config.toml
vocab_size = 935
activation = "gelu"
positions = "rope"
rope_base = 10000.0
init_std_up = 0.0631
beta1 = 0.95
grad_clip = 0.5
decay_fraction = 0.826
Each number is 128 + 24 x the weight over its row's rms, rounded and kept within 0 to 255. Layers, rows and columns count from 0. Numbers have three digits each. The size before them is the row's rms in percent of the matrix's.

# up: layer 9 MLP up, 576x96, rms 0.222, rows 532-545, columns 0-95
# down: layer 9 MLP down (transposed), 576x96, rms 0.217, rows 532-545, columns 0-95
up532 100:142093130136123132133124137180130161150127149130125124141127116187145144111145132150142118110120148112179107159138149153116122127113113121161115086133112149117111132101203136131161128101137144134143196069104113132125115089131161093100138126087148097127132111139123134110153139149193136121
down532 099:189103111124145142183122111121086102120107141112121111104122142106128154134114171164118153144123177137138171111132116128114087127140111115168138131116122092115126143142107127117121122181151125110091094157067082146166159113168115126166121145147097114148116133107120104118150130113125161155
up533 103:096134117137165146086144129156160142148111086136139127140154155142144103140126131181155143132115145141133124140133113138138075111121111102079099150095130112166102153118154133113122151094140111109167137105130139132115201146139104114119118126094169152114114116112113195133182127095134130118
down533 104:146133107141093100179140132120111138108126132127139107166121117117116132120139096146126134090168152146129119183128160105145196170121114137105137124150094123132183089123085122138125160167134178149119147146153133129136076141122169162129142145146134115114130142142134098086138144100118113170
up534 103:097146152151136117176141145120136072172165140074128131148118115144176084156135119130075105165130114126151155110117127075175124135151092131114169124109128131162112131110132127135161136114147094099163119127110131109143112090131134141158121114142115113110136147100107150103091125087144149110
down534 103:127091114161101145118158117130141173072097154175143152154100110142067173102157072118138126142140169128107107135137118144123136124096152115143108139153128109125122135179141105145127131140100128139101123143191111154122161136146122134124112123090153131148123131170155165107135132149125139157
up535 095:095136129119142077155122110162182105148136125096092127119106109140091080105155137124135128120069147129097114143129151131116145103118138109178096129095129088132158108091176101142178123123146143116117129154141108129122111120171137164128142106129148130122107124157131152127142131125197153143
down535 109:120102131130111153123115122130103149160128094128160118115105120104148132119162128106126114112084128080182133129108123160136124122165131108173167151131137099145102098100131141131133131113078114105165108108126129087094126092150151151171135080175154130111177142132148135132132134099099128071
up536 096:152122174069143123137121128129128126144152132120118131096146129098160148149191128121129154157111120082145083130135130093127125156097113179089126157142121121146122100140137104142083160152141154120161143081092117115158147126117139140159127141147161094100143100124133101134096105078116113104
down536 105:128129165079112157127129162124133127160130111147097148171136156090115120104101167100101117117152137135136170122127162075116109117115143126098178126182094191154105103116117102136124140094145151176162113111129168161126111125117158137120109119116154166120137126148140132111121129135123105156
up537 100:150148106081134155097129152145124142166102108094109131092171167168144108094120094135088162151189130101129135125129135122160120143147113161113092149142154142114121118119108089145141153174113106124138128094106152124135111098099146157122109152135158141118109159101124111159146158090092145119
down537 107:137121136120136145099149152104139105138152110152143108078120111109143147147129154146142107105127108087123146125081096115127108120142133191162128146136139068143111158106119153144146122142133115168162147140139144166136098094126094189103145176135108148125167092140130145100142171097131149126
up538 091:135120139169165118119171100152150100127117128148167134132157102127119130115116117132092103194146080129124163120160147153150127095157126147114097123123143155131110134137131100121147108159130113134151167061104136100151141174103113167148099105101122106157124128113171156094152102140129124146
down538 092:119101122113069084106106167117119171174135112127118141131145081140150118106105117139122152089106134117144090135098161118148128135088135117177138078097104133124119147135114176140162139118134131127107131118101171131150102089134141120101140146122116157110087170118154133103078155128132141112
up539 104:163138126142133098155122153090154108149167142121147162160149137093110140142118173117107101126091140096096146095084112102078155150111154103092132117124114115120135152156135134121127133125137126129115180131144148076125182147147178121133159112106180120118155131140145097109130171120144138131
down539 091:097092122170114124108148090096103125117096132160102109149110110143139142089178101122108154140158109104119130150144134171154104140134146151140126106123173113127148157126144079156073139116121165121109118144125101124105072125060145134116121125120154134135128130102105146144100169124158155119
up540 093:135133093093129122164137171147161110124184077118126065137152168107158132143100148163071088102129137124133117109110139134149170146136134144138107111149096137145127114157111145093161146132099147114118147110080134115133106134129142099091126130171122146141136155132164109141141129093138131093
down540 098:104089141151145099108136119073142103156144140163111139141169109146099140108146180129138132168158118114115083140165117090113125132092117121116150137124128093117093157140133094149106106135165132136126111166122104126142114070169070125130150141072141105123123132101098114144110109142114138125
up541 095:157153127171119129109151149133141147117136104158125074142145134162136126142077160100116124141148140130148086170084126131127143103093085128114116139126135167115105111165111113136102125119177143135111109128169081137093070148127133119102132127167176113108141137138121139168130128104114156166
down541 086:110120139115146128123123130123116067149114134123141152107096108095134146140146109148134135116143124104123166128155151114135137142150123088122161132168131137131125173150103162120168133136109134114167146133098129127132156151110129143123140148080113116160104157159117094063124136132168051066
up542 098:144140135119110127191122131106168126108149186133121175092145122112140070147135116127104132127110120206120133159122131094091107107115109145082119142145113118172131159124147140108087142110109140123117129145161128121144112084134155087092097123145115120141145161116162138123111147097121130112
down542 104:108114139109130089081104108125100136132113105107137122184098152155142152140107126095139126138151158108115108118120163152156139134114141086174148118094120117091156096132108140162131102171125101127128108098119087113138128193139144135171148131116133121109119112167062120098132108155106136146
up543 105:165150122112073095115147114104136109121143142102072122120144108139141111146105110123093091165126140095133144164139165124131116143110095131135114146160119120135143122139129187185088129135102122103126099115109115138118137116217139120122125108155095088127157141117157105134141145112129148104
down543 101:145127159114181123115142130155113100115137100167109184152095127140126140122098134128102157132137094127131097120150101122104127152099201128123126106109117169134110114159111091074125116106123169170100099134140136120125119106091083132099163149129152140152117125135089126117150130115153118170
up544 094:102138110151122146120145101081139101107107113160083145159146090146132130125146157104125129147148151122115104147212147129122094133111128130166163142138141121124142168127147109118083102117111119155123109130173089146133108096110087144159130090172179134138139144136120160132117105117148111157
down544 089:170127105108141120178090129141119115131170144088175109114145149157132102206124137137128105116111102162092154114082135141131099139166155116118125128120111131150119108101123192115116160134121154107119118107112166158151130147130181122108129151101101118143133140148092116119115168124124137117
up545 102:105116103117137137116151109136127138103107127123142160170124154173172157153134107081176137119150134168083179100176168134106136150143137106113121161108098152110122156108178132117092140123129077158135134124119105129129121123141122152148070149113156111145136163126141104110131159113137146122
down545 103:129137159141119147180068143157151166170146176131131105094124117110066141110117131114095083130141088133159131112109068144104094131149114140128088099139136134134135107138115159120125117121146130126079116116147170168129140113133139111124158165146113159114122108132136116136115106149107114089